config.toml
vocab_size = 12542
activation = "swiglu"
norm = "rmsnorm"
rope_fraction = 0.5
init_std_qkv = 0.0265
init_std_down = 0.0
optimizer = "adamw"
schedule = "cos"
seq_len = 1024
steps = 5630
dataset = "wikipedia_en"
Each number is 500 + 50 x the weight over the matrix's rms, rounded and kept within 0 to 999. Layers, rows and columns count from 0. Numbers have three digits each.

# v: layer 10 attention value, 512x512, rms 0.0422, rows 481-511, columns 256-383
# o: layer 10 attention output (transposed), 512x512, rms 0.04, rows 481-511, columns 256-383
# gate: layer 10 MLP gate, 1344x512, rms 0.0487, rows 0-14, columns 256-383
# up: layer 10 MLP up, 1344x512, rms 0.0492, rows 0-13, columns 256-383
# down: layer 10 MLP down (transposed), 1344x512, rms 0.0445, rows 0-13, columns 256-383
v481:510482524572468476471551467456536460514534462593567487502428508503513513430536497530530459506484575481519444403505493585462527434424583549590482499524490535570486515521533534435437482576457589563494511442531465443511505570519495470583514502517405522495611498452482506539474495518530476510473440537575416570644538528496512544492511487510415560537493509487549553545483469501551532454468
o481:507474519550519489441473461532407475560468497502416526593570457509606558451449396392468519572526419410429501540443586483570448469380471472508451483560589464476493454429497506599493521525463504492474465548532533559446450458541493503460471531465507429475475537567500518422465472479553488504457477483509524451460528461498541470493488500408530554458580488533486399505485510489495532504544
v482:478475524366430497488553474539563513508569585471429515491515468438433534537521452469478605472498483511545593448566411470582473520458520483465594489491527526498517496479517539477551543495572513500500486516481471535502513488515475479447541483474453463467549483510513485458531499478490513505575496564468509503443484478552512467430433530528441514453460536455512410436551431409509587486491
o482:555506482491543474482444558494425504448462487522481442437480531572515491587413544521468459494520506545490492533425548448529516534536462510515548525494422457519498516477539499539458507495491531524542415486515459508503515506435586480488486497481495556591487567488478548527480568556503493451442511470547480493513460545464403454525473507617441423543520512467532538576488473553423545542459
v483:538394538556468516526539555522489567550470404589479530534467476512613467500507503531507506526441460430538506529531526503530490381518527560504540473578439488530483533532508450622417525563533502525523485489512437442484474496588490592623460518382518564465530495552478509489540511521506514477502469499564499558579485549526480459568430477449567459518501432449519583508434517496561437436465
o483:516427490521513525483450407466547456513469512575452546532543476495409553496509443491457579555494531513460457449565599522441535514490492482569513563539526585587500440560403512451512521453502446483492543541561473529506523486551506425468516520504394516462534412503489445443435631504510665566478492494514441422444473478578558561453563570454473460495517550497453511529446570479440480488487
v484:484537526536558536515427462503431506474479532480393452536506534477580472507519546427435554518654519493368566461481493478562494489555514464355418459480497452494612440496566490562398344430522460502483451436562515502493440528524544479433479603439421497445377534575492540441546443473507524501520468546457491454450558475498611487442469522480565490527587547512568435527436573551480444510490
o484:522548542448511516438531546439599487481461490498528496489447404520444592588531380514570519545500608414500486552447479561382520480454507599523491467467511451483468512553499485376580532522511478533505526545493506452512553550480490465519574396479614610552529516533408531472472527442414465471504435470553497528474448506502457581477505456498393502494450446531445466539543495531518543509520
v485:492536501559468502489567488475535541521501512463524438541449519517436471478507443559534461571466467508501456501535566490503463466469515594516588507495407562589506543454554521556511548497517501427452494473467442516477565451496524585438499460544522506441494485440397512493504528535503466563552513465498486581545560442519498477570574477538444487584491473570468559422565479473545512503534
o485:499507585457537493582434451518493489561503488544492539478545478500519583494506487524499520466473549446536538525539561477501521548546502479525504537535476463542496492555456511493506425620448546519543558566554551501520535481433527506516430590451498466462570413530495542521475503486585527559410483461516554488479464418509564518417500591462571502470557503493546512517431510480445506424456
v486:509544443475582410568501509535407549507486514480493424492531560478451557578472400500507436539556515482483486519548501415494441544552534539509463464498488530501495534474502485590450587440496515520519489461502493578539520519597504461454479521446546496470490397551441547499430532449465480530523515424490508488496432405539517500502499544497508516533495504452529463557503499435454460446524
o486:492444501459425479534598539460510513466425546556506528551494440580474425460546537495435552554471540475453481413408504522578502478452529543511488570514577460618500520550489479485496504524533410640465420514496579482520564523483550483472493528476508480501467410456557541516579500580516608473414486556511466552484499535488417467441467529442601469495559459528482537496536518464472553489458
v487:549466516519556480465483505490527425395487467531470533412532458481491492438496540489453531484535530481472529496425495477512494435483502519468536552470503494564475551496441497465435638497491467601492547500577476584478506484540519532565545486479489449501460511530516500475556433486474468531454494566526500507481494536497535437566532505552560533431524484445550465483443472498558534606538
o487:469474420467433468554526493553480567566588504484468506567559546562574525447425475490545502519542545547499497532500407515428518468498496464528457568468491459463532526478548533566521436473502500494536463586488496434520461500475529480449473539491494540476558495568520497497466591467512486452491590523418557513501467475547418578448491491479434504559467479466489522488498583527515377446487
v488:458431548445476498435483519575460476540490479522472464443529395481476439474513465393541547538396545426510512543602522459512532503562497661478451458524618463393612495455467516500559436545463434455550548469526479599498551491495526487463504560513478485500525480539524558525443476481548451528533485448512531550482600568497428488399434496571430527547513512510441510499541540510465419408482
o488:508517518628485532472548524527527466486399503566500512486489479463476463543451513458436448504473445529493552499464455501458486463455539462420569497531394539476485511492522491495525522588485517584557446555566509514505497486499425551538550446521504506542512524343495537553564477549463635478574522497510546430507507537551525444586587509448543508467487464472540549513543616534533526469533
v489:465550496543508504485570476509486554530470490430468531588399539579517490546551445504597482539556373482538480521560508583546514464510483479507530494565449480521498480588583538541534501458449585430522527447611560528522447525568496484455471472485593566477570422467497515594487442438500582510450521522493496581602585497540465513502579521461481489533424488611535548530452505495558571476461
o489:528519445359527582506441439464487527414553558556400490424536461435571478533537509565446459491547631402537509488443530460565462512476580472492528543397581553518543605455516474465490410437502547472500520527466428478502422414369549462519464492576458395471543494473483417410516547507568490431532490524525498546447488492540576476537526542515484432534508596520429392446545480533414447504524
v490:578489474460470596551427538499490444518451467599507544432443520490526516494551437477470548479527478444435552373463478462556443494519504466505433475530497450405584523527582466491502451490493396484484518499537461484506458553489498453537514511399464477493549491492626518489505452418444492429524511543437537547456481447505488451463508557530566516416593515527529471480401574457445480501461
o490:524476486472521497478543472518458470467494485449560465557571487473500556541499500484501392535495540565472501453485455530451496517467496545487519458442480502552479509449526488598449481499518548492543542556457457493522458563469473547485570518585511572495508504488454382575534536548492494507525427504584424434514487631501504519550486460467374501493391485533502449566554488498508641568556
v491:456525437592587470548590511529525576452432494505531559406449511506443503525458447559530517470469477497597509526523525488503469443469534555515493553515539430440499512555562538454446567457506466596494545515419513567560471510522479439504497459419448473499487479518427541552443499522449521517580445542564520505457446462461492423513490480510454487573497519449478514450432379453397525420491
o491:580467491453448530563496514499419492479565534626441545575554544497489535482625562479434502523499474490526509510479573547530469528474468521455569451489432570586485547535511550551616460474521593478481473434522386454484539482464522457467470547558491543520517511446551463479539433456611499428449486449361473532467591518491579446529559515444455598489486493545514527494491502429574505558483
v492:557533476523489552541465477492541505499534495510397422576487560515460446401599433486426577555490514473439541497535512540516479480412470592488485452468550542518526530473453518524563461487467481454526527596446475447503466466502505500446551482450563583428546498470499477548529604484519543504551473504580465520497521534517410494479490527523459508580517560616448494417438569532585552465451
o492:456574539471452451443501487591530467547506441496535522502523400437534548588495524579529510480451447495619462485493585414453525573513480378484529546535476403539433428574544482509549530488576560478515477471502418436593486537559458538535451578464601393465576419511416467409408490497410418551494372441573469465501450522559521567440560479498481468467586425592484473578450443498479574559477
v493:488429433491576549606493512451438546522457567461438432576538525532547501398477437464449555469547490441496498507460473479538500444552508449406517475474457509538602528593518443521453441525488463485548517437463577435506402573545513497586498518476512513485454512523485506493521556604493610490468450441447431478555480571386508533588563468473479473525550478428480487502528419555501536438487
o493:537487625546455505410471489484526527468458520444531534393529534400549486571526566553529571500513494487517404491626524574471579487504482537515478557608543519428437526472481547438599479456484452494475525428557514491572616477526505451499547468497535478521540477510395367426476490388565415487624552494449516538405447509590472535462451585476485517499551497586503495615437441500506473581555
v494:501473549505443440508452557524507593498435449503482565470548543515540401495488551457510566412518537499549537496469489566525523539508564601534510431528515454493480488515493482437504443642424562499493515571408511545466472508506513543531474424421634502485467458496573515515519528467496523565433517474528517537476515539466534556515447524442484534420423471480533555570424465587479425558489
o494:522449429458486488464542509479440451518444493508476516547509452501496562614495512557531456499497445497392502533527447494474423557516434375491497481421517588496502468401457522586388571382452361515532522484517528444518465557469443497530561468481482466521483484498439427468578479473525540462568471493487475466468573455495458512502542487484516485551451501524478482467591516399556517518550
v495:464540577539550440465477485477484472479467462543515453556517570546457512566510472442507504451517512515503480578467470438459553555423455580466395481483493542422559595441537557483518497506530533559551447412515436575512521508602479516455431428432461518440580387459449537524488493453538547539423505460478505496521549494543457524516511490453407449405469574521472526529500540477460571458480
o495:522461470509555580470546432454539519426422553508449503481490482491493578523515495505463513562491578436479426477495505556521459487537600499527632559534523439522540509552456420515516443489425522480438476510568526432498549428455515495492536488543525477522502538537487462456519461428486515478554486562445539629505532535519553590505556556464512556554572404465498487498553419480475476526428
v496:526409469535431455500540441470517568510486530531491410406527467505502518587506524549527498486531491514427513410487611533498470427432507546500588529509471481496516528568535532532513559464502518569475492462507433524527539519440496569496499473419533556533536531495504550423379461536463442508536489466520532571528481424508481480509563541532562459563563542489576507518472480543562507450478
o496:427503495469574550514486630481442440540529419582461621603480460452441488511569543423496501530556492516557541502403474541593437536494453516511486478515483482561465508457496518551445431597508456503531505527512485564446495504438590468447486517531414478526528464538538555494558523543523567449428492528563613512464484353461500467467455522484427559476435512467464454469520499451420570507574
v497:533557522504531490515539465465502498407409511540510596524440533534520473564595550503510477547453533445604445536626498472494432564451583496482380466504512494558508556491480508476463521482581542426516564571551465526507494502522477496535509467507444499480472558547485518463522579470492549496483548595544474478577538539474453491464494520480539600453506529581398491553519546470640570464509
o497:500534443485486463511489502550476519538584520500413472457523497473595518474452444481497595565466474481512524457450568474507556501476486444502515597441434458497498467526467494543586480483431534515496444457518514424527463516522498434550548497524554524484573470447505482509457504531543427457517515468449485587428401570533480602523539512489489408497495535532582511430515477475445454524447
v498:453460438482591565525531538508483519477500516419552533514466460545465606556512502520464449514593496493407464478466461475487541520529486463440494593477450474481510483473554507506500600437438506527498495388510499538461593536442482450509547560502519498433539499503436387566425478537517465499558428481444430477480432442492567568586504519548450435508425479553625550550517510456483492509565
o498:503495614527506462472450444481391491467503503540534480562468479574512397445449443456504498510554565410541501503505545521546516506463510525509497489507559553547529508503531475502528470507557503550512395518432500470415481481521580460508496534473578562532536523560450549465480485369553525505446500559539551536548597484480594486388487459423576592505547462437425385449473436536500510474498
v499:490535561417450486515456469499443482523455454474390374456510564553481490468508503394457520500414589420534565550545579584533509493483554553449529504519475390473522595469507486472564487451562486494477535515526518468538532557540507490525450506544464521467530543421517546578522416522474591512512501473506419498534473560495463501508515512500413489591555470546501585495512549602514481559445
o499:484471447549409450493543558515522521481542438536556537467479469429505521545548553560585533541519533520511457545533539498440631602527453451583548509516504516484535453498548499452611467448600458390489409494517443455414457531445556542508506522604543432410596451571466496442458574443477448489641445485537565451464469520499538570417598463434545439463491521498483477470504503523485436503518
v500:497480445442509413430466496483517566469417488438592501428486408452577467553450504439502529443566522546525528449498519451401509492597536577433441448525467462534443493519485526436439519578453467531405460439555545606529463501438522407488544434457495492453461469503475529517485480525495471532551607493525531553468573517470525558574514462500443536465476461416576492503426484562616530564532
o500:464482530553486538507485395502440403457484469570530468563511574537504516464482543530409498509525510495441543624481448532481407516542501532451510545392429503477526458419473522640542561570436531580624556569519533525469498532454539566534539478506548560619527582439550437510579402549579534485357520515393448424495505502549494455529442520464507527500456525505512512431585468420491470519532
v501:511523508476491468525459505478414499606448512364458480475488447503568555457524526548573519531501448534561441483465490518498482457522463476509543396493489502630516458451454508534508523493473551428387522487448419524413582430448465469447536466518605491482500433485496535508583496491516451478551533493514549493494520484520498546466557425503476498465428461460455459495451525436586540524506
o501:524550556501498501523566512517484504444497492580525504566481511561414512536503487452539512528504520476428432525565501533537559556522451531456488523467523573518483535615492484528434585524531353595606479482616588490448516516471551464513523468461399513533452564552550504466473520527535549483470436469462489571558486551510570462554500469528543446511525543462466547465498535538410511406460
v502:513518479552475481558529501504597539595583528548470462573464453566539473467505522415516618471530486467552495572450543381496549467604522482433562499584466449515575511554623427482549475543511492457597501454446505465479432464519512552493475450438437528563496517574500503581461411589542586528455465497509532447607550536386474432525612462507567475546478448444462419452540501522633486418542
o502:569491502414525617487510465528543601444481502464405551389497594409468529559553456582554440523534512516477477487581571614560443530471574566609490472506476576601451506461391525477567378429577505494485595468583570515524521570486500506383467523590511471529522481433431477436491532508450461496573487495409471611404467526565512507490458555413389511540504529529552478502374441519482491580433
v503:545448503439369564508511471500495515459473515570478447430367510534475423511542385448432497450524434498568579501517449522595482573519524500493439469488492397423484522538498459449517493485421581501498555635501517456532432500541548482603540530465449565428496490504476427503518521485489528483506456444508523544618499480479528481546480509486574513495423524584448476527402508494518409522522
o503:482500392499507372430469413511432450439491472464481536527583452423511511498437541514445455499575644462463533369465549571500500526427434500490564574491431552573537531425480554569501521493598532500526450439501502499521525423467504479453474557462607439502543463641486490445445487555612482458483472493484571493494484483581412470427514393481439482495528539528517420471506532503482545522502
v504:444455572582499454520496585514458465555481544529561495565515458472607447543477491515503513462469462505507444602472537473478547496523414489447499517488428354553524521449519484555480497548530466546484522505466481471549475565550507380459429420487483493481507423490474482526503485480537494465515437481527506534537587514452515488475479463469534527447469512430504526500431423456532483505565
o504:575494502445518450572484368517514501435497445527445505518554542603423526514536456524456530516492489522517487476549535573496470545537521539502501496437411596462519566542491539529537544523529548449526606490525538499413550520472498525528503502585478509473424554448452487474565553463537546555535546423449428512468458575466551455533540537492452518593571486518556512446570544502519458490312
v505:476468547559461578502527531485512534502467440416445507495460598486447536457445532511493525527454496516448523457530484448528495550550524474539408562463495521482606476468507549497482540509488556361488511546508612445526432493449469492409541539417494457513455526595433511529484510439490476460544520534520512574425561519569538485563501547462514516509541547494418484544465511416494554513490
o505:586515499435491448482434468589505514507632565474542498454561460523505461489500518464524544535537428466484496536499486501500450445439580562477430441517460479560446538508460552479607508434530415563525535506440427454516526372594394541560513481519528511526500526429530507473500550487432419451567531433559463462454425414506407505466455477570462486399496443506546518569452500527459502481562
v506:417537516471545478415438526542521527428501472594343513470504456569480451555514442496445441580476505421471614480548512496457544501529501509467507548525505474500471454540488553561571473504530461563529486524530528598526480529524486490486492426434443536444457476496474446561511560513510469550527530465564527545477557524532468545478549544563547422529486501458550498495511526524628502526500
o506:577524481484367521516514463540483508470555557500581543647527529395539428496617498536514520409486524557498405476472456524485402429498530505506568608430454539561549490596562471475456477530493514506479507505465478481511499466481513561455498539498539406541541474518582501417492497611431529460524532529412509550615514439499475553511488460427510502597501464475547494512525578473501340521537
v507:495525489543480557588514452476456423522473537422514506449505572575586469422604432473548501577464459534524522528396552521533508429521477472515562506522474460495423506590472478474572547453516529474577565475530405596470430463529455524549457483548654457541418484426495543463475494521535470541470525414498598522524486532484545538545472477497553443437460413451504529469439434514582525552550
o507:562501530409536466564432504529511529505525495466517517503600480397447552532484589618483456401573560521494433458542407491531530580533530596552543537489481639548487540430492524515388496530503444492446556522499537535493493584543605443418526547600449463523478469543599481522540523515466532478475508549381411483528482547450493520562471519462547497583499541475493445479487557469466409499473
v508:499503526445414485454542457560495474535536554502463379464442460572552487521469498543513549463485539467540582502564417548559519498434461595451546484488491412538412519440482518526551555580517524514493460604509422505448454476438521476367492336549495413428472495435476379460426477502468533482451563576589515517506432475556441481544437460500499530514487455569474451452527510432591522544514
o508:561506441544414473560566457426507402465528464546494525554517441506445493450487531564547526507479472560532514539509511466438536464602535433549443525442463526509597400522489475486445524534509627576537396468542538503463429471533612466548436524506497515485603498534594593455565490554566496501477438384480505449602461596449506512475432547598480453488423516481532527537512465490453388554466
v509:502482475519468448440464451526465517482471425531529519481543431527562514584594515516562386481534452479546370457434522396362525444474508493485465564470439519571525551413465492436382531466414551539466438451605498578585537495560530541563428534508438560525479502562497571511514453451497479389519466505501509563457503516499518383574478512507466447504372522529448515512532476590477529546556
o509:412500522531565415509560482488502484523435465467489486538476574505585594416473476335488570541559470467460525500464522522526447389422531488520486512460510406420458441504495439578496512450516486512465509541443551478450560416497548426464568501490481534477488547511458490473496458518461537498420568538454554469540475441505447527499523529479536484409663448385478534466480465500426557444430
v510:463507588551580550552516524426454511467508487600491532559487464498493413479475608517484494534517550467528504516499452498476503498471545455487432545464467521470524523511503534581453477513521484520567500536525600430451463496613480469554489539529401527502475593556472475424437615472493610492511491586490495446440535509490468497468508471496592530487578556524510429427584543410457525523488
o510:554540468487439441434461477487542506563539506342491480486512547502514510478482415452518546561414538487471487454561518463452557423537443421527479469513508517518460495533455450415554432435553556474467487463474424480510532479504433475492475501489529532392489477509516471559506482472540436454534584463515412595550454523497475626517553446527408517443501447562550543592480574452572444473439
v511:425468594460404474497455461547578475450545501578589442539578470471577549552452472506536507486501554485585501472611482531426489401379497525527489475504531481507497493535438453575486460499565596474586487416453573500579503550554519452486507529514467408494519474504495483473514598531459454496458403497568523513490497512476482498547521482473450571492480488479439527475535459419602477494520
o511:546531489606510488431496467524464476524402474464442520560501516517489417425537474459506575421511427522499490512461440431501534468589524484494421560490499511481439446465545508455503628462414527540458425600545458560427555465539514459530486480476455494513549599477453538532497458481528607452490581521484475450544484490546510473440500547542530500520467493478504507479542491608444399503477
gate0:537489576574445486402551481493509434479561535437546432498603538491437534375385484579509491448555404549488486543536498370403366523473576617518611630530616437450505592473523405476557558455545503537533476535484496501586554372467474488513518482403511501519413521571398409541452582555460500572411524552502557454543460550429529479641480483480527510503533499393489564536515482464593481531600
up0:474472463469435548435537487527582541493378548496470482483374493543566363614572559488455463562456459521522550486445512632521548501554380449484453460424492591512469448475446572478454417552496531421565489457436468579407397534560467585431534392536491470480540459449563570567499415453569480502491476490539518481491521461464439503404439467540459484545505541527510487485436573548481511511492
down0:503486525558401476444522433453508526501588481478541455525436512536520501411471496584504456421499469543492470432467528471479416509538539545454569485543596412468493537381577434502570506428556485496549482560507453515496575452517520544545510590468444446506476518493406475526519484515454482553438476463580532492553502533514549477579520466500550684386525527462439574546393547417618506550526
gate1:491478566516505511424482545613472454487474514469511610439571429592518468457540520396576500481510511452515557448502511538485438599433524555547531424535409459541523466565484447470559475498581534438534446487495451514492499505519496517452557489444524535443472527485542528537490512462400567467586426601541588515501466428476516521454445455589448517496484452583509454558469485500434500419419
up1:553443528522468468456549567503552480603546490490531539493444453516490412484552488503526513473469496448504543547520439496451552524524479519505448475499488472489522615434502478536521524578444580521483483431458504459486520401500474500421538458499422505530496576569479487536442551489510404507482471537533415529491468503476443472469482452504576510406504495559516511508491538550521406518531
down1:553386576447514430421457587509508467449539492524510535529482390457498534556526529562475463449475529519540495459496477450396533505434514506437476507516486487475490513583450442438501586472509477444424399474478569503427517465443533552567579367516489471557449515529509541532517516441631475497451504547485475373512553569444496488426420455509482430495429552563563506597483497624466461465451
gate2:529462509505502602591577455546543476589437489438523621491593542440557465497525449470532495488501506412478568448512418537480510616501486547423524532491444607459448452509470528499533486441500543446494449421607480478461458450435532628554473520496442498506454550614549608451424545530496414502413544512514524474484513435518502523414476535497553467590555467490589492442477401447524503539470
up2:523502428485511453524542558466430516570542428554492536472498428487485548527528409497549526504481387528489548448435476561504447512437510497537515551513480607563487503435462461536444488554506600474437428490429460476551425429541481585412483480414495591521442476557417515538516480477549526457545503504461443462605541492527594511542474551599373419486606523463532477462467447516568495412500
down2:552464496555563490435547472476518500458408479464505468574581580518520521453578538589543410537461554425476528541466473468525528525513532487479553442569550509564459500486494481466489491430553479523477483626523491512542550476457494453455530601536461532519580524452535447393512621544399480543415500465475516532454515513450462509482458524468464530481461524570573497447463584508474483575484
gate3:566569430476445371487490601536443397466460399545486485482470534496419523480544491533561543523417504487604566556539549553398391519521537497439548509464515474466452416488557468403492370559507494454487506478470491543548552440489503659583377560444567469491553529507361532470411449507530410514490477478534462454396554563562532469470494520450501481416512572458492474509562440482460542506467
up3:495442471596495467624522486412492501505548439505474539552513393555534538435463564498427505442487558477479613470500402420462383553508582552495559525459442462519510575543355501518442582516443488552540437507468523549560456440466538506469507577503535526501419535490493523514485503557421516475483518566486611483537496478487463496504497382488638483559449534495536427490558545451521547484522
down3:547475533541383464462414322473496493543509514479524514430547335522557539432482492458529535479458472530569518518522515409418455497448542476539449504478535519471527507503437458458580497622460527507551441513451545404558527379472607461534558547532525403481545469514569513471448510494537472533505533451500511485545534443538510454373499543519584405411473481483593494480536480444386554547452
gate4:561438545511521516539481519584523547599495409461497558433433541452522559436526546399458528533477538522431495423484531552503546589415467455565494544569508458503446492535453510471496481498463557511494599497509467579507547399477527493484462417443550489543582436628519570526520471475433507501458540459486531498532439524475507412476416415460508515456517499502479551531477467498554560450495
up4:470469537582463483522441497468474465492509566521467479461543532531512525481449589488545593434588582502488446600448446586448459514425494533501461515514496462469490475417426542534442578471575448505409502487471524566541560542411442492516524512518480567500500592533443517466539531542561543558593467543394475521461435496513436511574448584511515498542416508469568540521533574588414487554493
down4:531416462509544467506430488490503525513487490447502491534421489524562484533518424456489479429541454483508559473468549532561595519467561376539438435550488544492536449530466521524563508589489558513519548473508569508460470487493507459509536489505424527375519510422404555540495526466410445359509557413479450553507449534494542453455461495567467547564504587479611502409515561480432487512643
gate5:497541548544512496533518568483555456430500419596573512451432464463525473467583444480441590497441537466519507419500467589443526488533537526483566441557480434451538503573551484519496533436505425558545503520564564488452592534514588494594558526499454458449509490512572476511536545579400506468474443511447585464479514485476512539481511532493559518443468473528434600441493482514578498377421
up5:495524457488531454482550516437494671542623496540526424556491467534549509483457477453560447482586469508348470487382522413484512462477567555593596538505424464550463549494501530545533469518432588472482424457485519494507519535530462545420520540457587540536392454405496473566480507486487445533565537535478491544428414433593542496483496515502426552555501510456455480493546488447434548585430
down5:448498520521560567466517517493552533538517432535588490592436377522461461535626455514356475503554569523591501499487544553412544561476550521468566463544488411397564442523536471561583490565465443549522478466475537550469532577545473583501466604540472480455494503473552489489478553472449524463414501541406580429483469455472519580454490544469579505427533528517479556504536538360459495454454
gate6:542448483487442480551416529505525461425545512546574465427388437513586472473600478395477495382520444457548466485515470461499477520414588547529438511562546543470462604471410516471531521467448476433514436436453532492511466462432526491455490513485499477528424525457553555465536586547458544440506620467497428476483559501437619465491490561606583435466495480507542485470555485483487450456542
up6:524546481535466585560474479496475520464482463459457594465495521536565601527494544511363420428478486483521483529474447489504447522578487489413607493520584413482629492426501515504493613425484517441649521552492558414592487556461590520454523541529539438437447577539492478495494472542516511500427565482497554435466465448562523481510559465437518520466518596442401516519542511514476538470512
down6:495460569558534461493473541447505481468475423551465468528414533557485460476504531502488551463572551456469559526469484493511594431442447451549577453538498546591606556519476447623499540521522533536538488519514545501468405629517386449521507485581413545494475531475478581416486561438538555518536538518508511515514471492500452543488564510511494484511502598449527450503472572447527454564514
gate7:453517535495458519577486641553447576506554462537529472383474483477520512498486399503449483479434489490551436599458449491553491525543608474501491469467372486479553508522502525435523479534471506347542491465524471550479529564505486520479541515518551521457502466593526596509556486605498524454506512563390495406448484546529547477543505450529519442441474488617581531508475420408509519472466
up7:535543494530410496498483489491446487499585586457536472431494495481520527535452537571512549526497462431508517491562515468458548464506489466434492489513468487481462529484529443517471459496533545516508496460529532494492523487521584495462485565531641518421443532414612569429527464597472588416479506479463386516447409370467494515447510601501519526562457540449546498512542516502527571540505
down7:459521561449497424446550405479486474493445541525533441405449512602464430554512492501472520453521493458509571517500453490453510546433468413567503517526452489545563410476515526546502530457541515493528550364442438509519485416450474482498518509500507616581571489470490491600551541511431451496515432482531474586436453562505478497548391480500555520451477459451492475528516479495563459493559
gate8:538601576550426536523529473522537494510485416580504498551500473518519526531559460519443558497602514474540520505523584454482524516540476501442543558603447455526482474550535492446456471564565575527514505524548417464561591508506489504511537472464509548536507540437507517407552551478421555483583554475437479541589509410418563415635484549480479481534542450477428514566535513387441612532538
up8:511463544522639554488412513563470518597524491577411517529485450418486513553464581474481444594454505471505471476556439472482473488590463527453366429475509436500539526408512538511594540463492496457508474527465484589589482400526556488510461508482519558598446443574527543502395555476416404478531522416503543599437482545449484529472483514510563458497453586467519445485489571478545509536516
down8:478591597540454570447471500486417534405514573493460517548527435482414479562503485461553510529457532505419443474463515509526544511530453483509511529430432493489503532510493615436472507508557509523569560528474532576598568454520447553607499489546563464524446529402416556508526444587475543520522495513420498560556515414427519544475536573545459516419522460492529593502542567454500613512517
gate9:422486465461493433448446515574476468503520566418498414565494508512499490444391482380551506515596474502446547437489574413489422427513555517494460512414392567625538494450516470478420528390555458515444506470577556541482498600506547502593493420447512457438550431468560443464583549622400565469432514620478441538490465401497536414479492530550495511566489423433509538457523466469496549581452
up9:522530484406478497557593455442521495505467491553467376484563492484500460527486496477506490514506438528500530458474479572446495495532521529539485555482442536534515501390464517473428488450548447578493530559629523502517518586513531539584427544457471478546508433481513444487515440502503495381520516530550496528450555354483520401568487502519439561494450334501490532449459455443559446556533
down9:528537458521496516461527448504535398536522475503559528543519523397532452603475518543536501481465571533496468509438488503426516607554493550445553435513549394493449462512575556527568484550509531415605491506489438442497502420444462644441549606584461470643422529514454512459447498390609452474487456451531487461454516520534493582486498466484515522494478536625509537485499534529509462475524
gate10:445483446485442493443503455593517486556432458479490456546527498421436586469414466527569569511469496493538481443576548549546450526510456522563531508509539518531541413501465501511492473588525492421525548359571466614522407457573445431433495591582512544424499472540489453502500543444430435487577479535517439486419477515462596524506509527564511394483566574474501554440454518451452545434522
up10:536523486502536573398517514451447473557569474501474510532448453475487583488443536581504502567572404386442528421535538522492475569426503510521523566533414456572462524463442612457478586486441570526434492605523568402551523493457603540469490465419442495500461459521484558465513587497433454640585591565441551462516479484481553594614458475468623526587489500498433456518487489449471478410466
down10:510503473488483461552514437573544506508492592443537392478426508457531576470416579422517534495553556559602413438513496439508452495528429457571474524452490382473499463572486516482543510400438477479475510445489398467575486420509468494457537559598494510476562551550614460479445517533500441485504457527433521453477499518494547530527494500532545414438471585436422479481468489590491583508487
gate11:535505556502481571515487521547393648440521536527449497546485474564472609562521388511477538448457540462523553529476496539581476503483489561488499481578525496545541491593607579539560512580456558457500488589528424541547568452475499481522515504498445442521474505438533560408393513553411481471557531487610512537427572547581544525529556487516564520531584492562467508502454503527486475561497
up11:491458571547516519529558461428627516423482550483535427465444544563435527439446455478470409497444517592435462525472522519429493557431468483520521498459526518453461469400449563490586502484495577577493520468526454503438415559495482607598478579519419482510619480456497393482587496551510522515491497544403540451573451421558491480497450473564426523477422500430487551494462451563589551443465
down11:482470459516531519519484412374458353394564447491499489478475518497470504459396582551533454545492472526561447463452440577447505419543412465527417597471615510442523522412415430541429599467540481492460536451463473490423519565614456538483407583454446455492574547397433468453547492490490604537430505562491452583600420491499479463496453513435590468476445518447452532475508453556584539463435
gate12:571576596456476529435481521524478484398502497534509397491536511471504525494534470454368553466512431572564467509497519625523495446404461437507524485462454511519515554519459519472414486527479455558563407548598519516569726533492530498491505481542520439470532569487580529505473543512448604407456483520543318510468570507607512539540529491466483512593500579545505490442663550562430508342515
up12:496437452514452483545460497467534395438589477545510543483514476528514531584578471510462539560507411535470534478500444502516539530526525600489491521541590528556401503537506507501500540440352505480562427489460543562442441445487509553572513581470471546604501554521527515447444511520567436518413546535548573661430492612566471520457407570544549523466579531482463495531540459467457586473546
down12:408523493491471429514461471432522542550494538517574505557488515594516434601518487481495400452496415501462434543503546502460498507521547507473511459544519502574505515491591505493570489397626585510533391402484506479444471461503445544489500492529514453453445456509458589444573482564526502511527516540502515505506496468432536442498452544463492522489556482517458523474381459495523513502377
gate13:550474487527471546510472636435489518475540488561401541553456552497591585596545482499495588504536460461464512502458417527528461493433525454533494594532604399477466568569534566423583454465476572479531567556513597492506498542546611489545495532523487554411497546443546480528452611656470485553374568574394567558426476547585602578586439423511452642450519416499551541635451517468407513538540
up13:434464440539507485509423441466545496510438498445507543450518542537429414590561380590550485412510482555380482541497473512601501566472437545412521584544474518463386523541307481473556466578567570428540422496518463536524514544547541442469482492474420470603405499496498575418468440484525481594519501409516479480524509480435479442618507502580471478493518470410398532459555508537405436502526
down13:540611454595443541511515464536518585400469603445423458486498540478510473398415549518515475412449494485471534521517536472546448444431476462517552504542467571576566605524448564482598590479527506546458554477524572509489446540536426518545532632494556518520488490359465606543587494478468445489570442552496500482509476448500473521578537455451407437566427480531387638537541498526414424491483
gate14:531475485474538450454514512481429527383514530555510448537523465476529522456512462482431546437462497511545507409581484487459413535478486560514496565513565498505575446489500520445448510555501444437584491497407482562499591458479572573583534510547481522511513465518591544506349601528455500513515595555582482503492503534433505493450484602560497571599516466471491518524507467444545521452408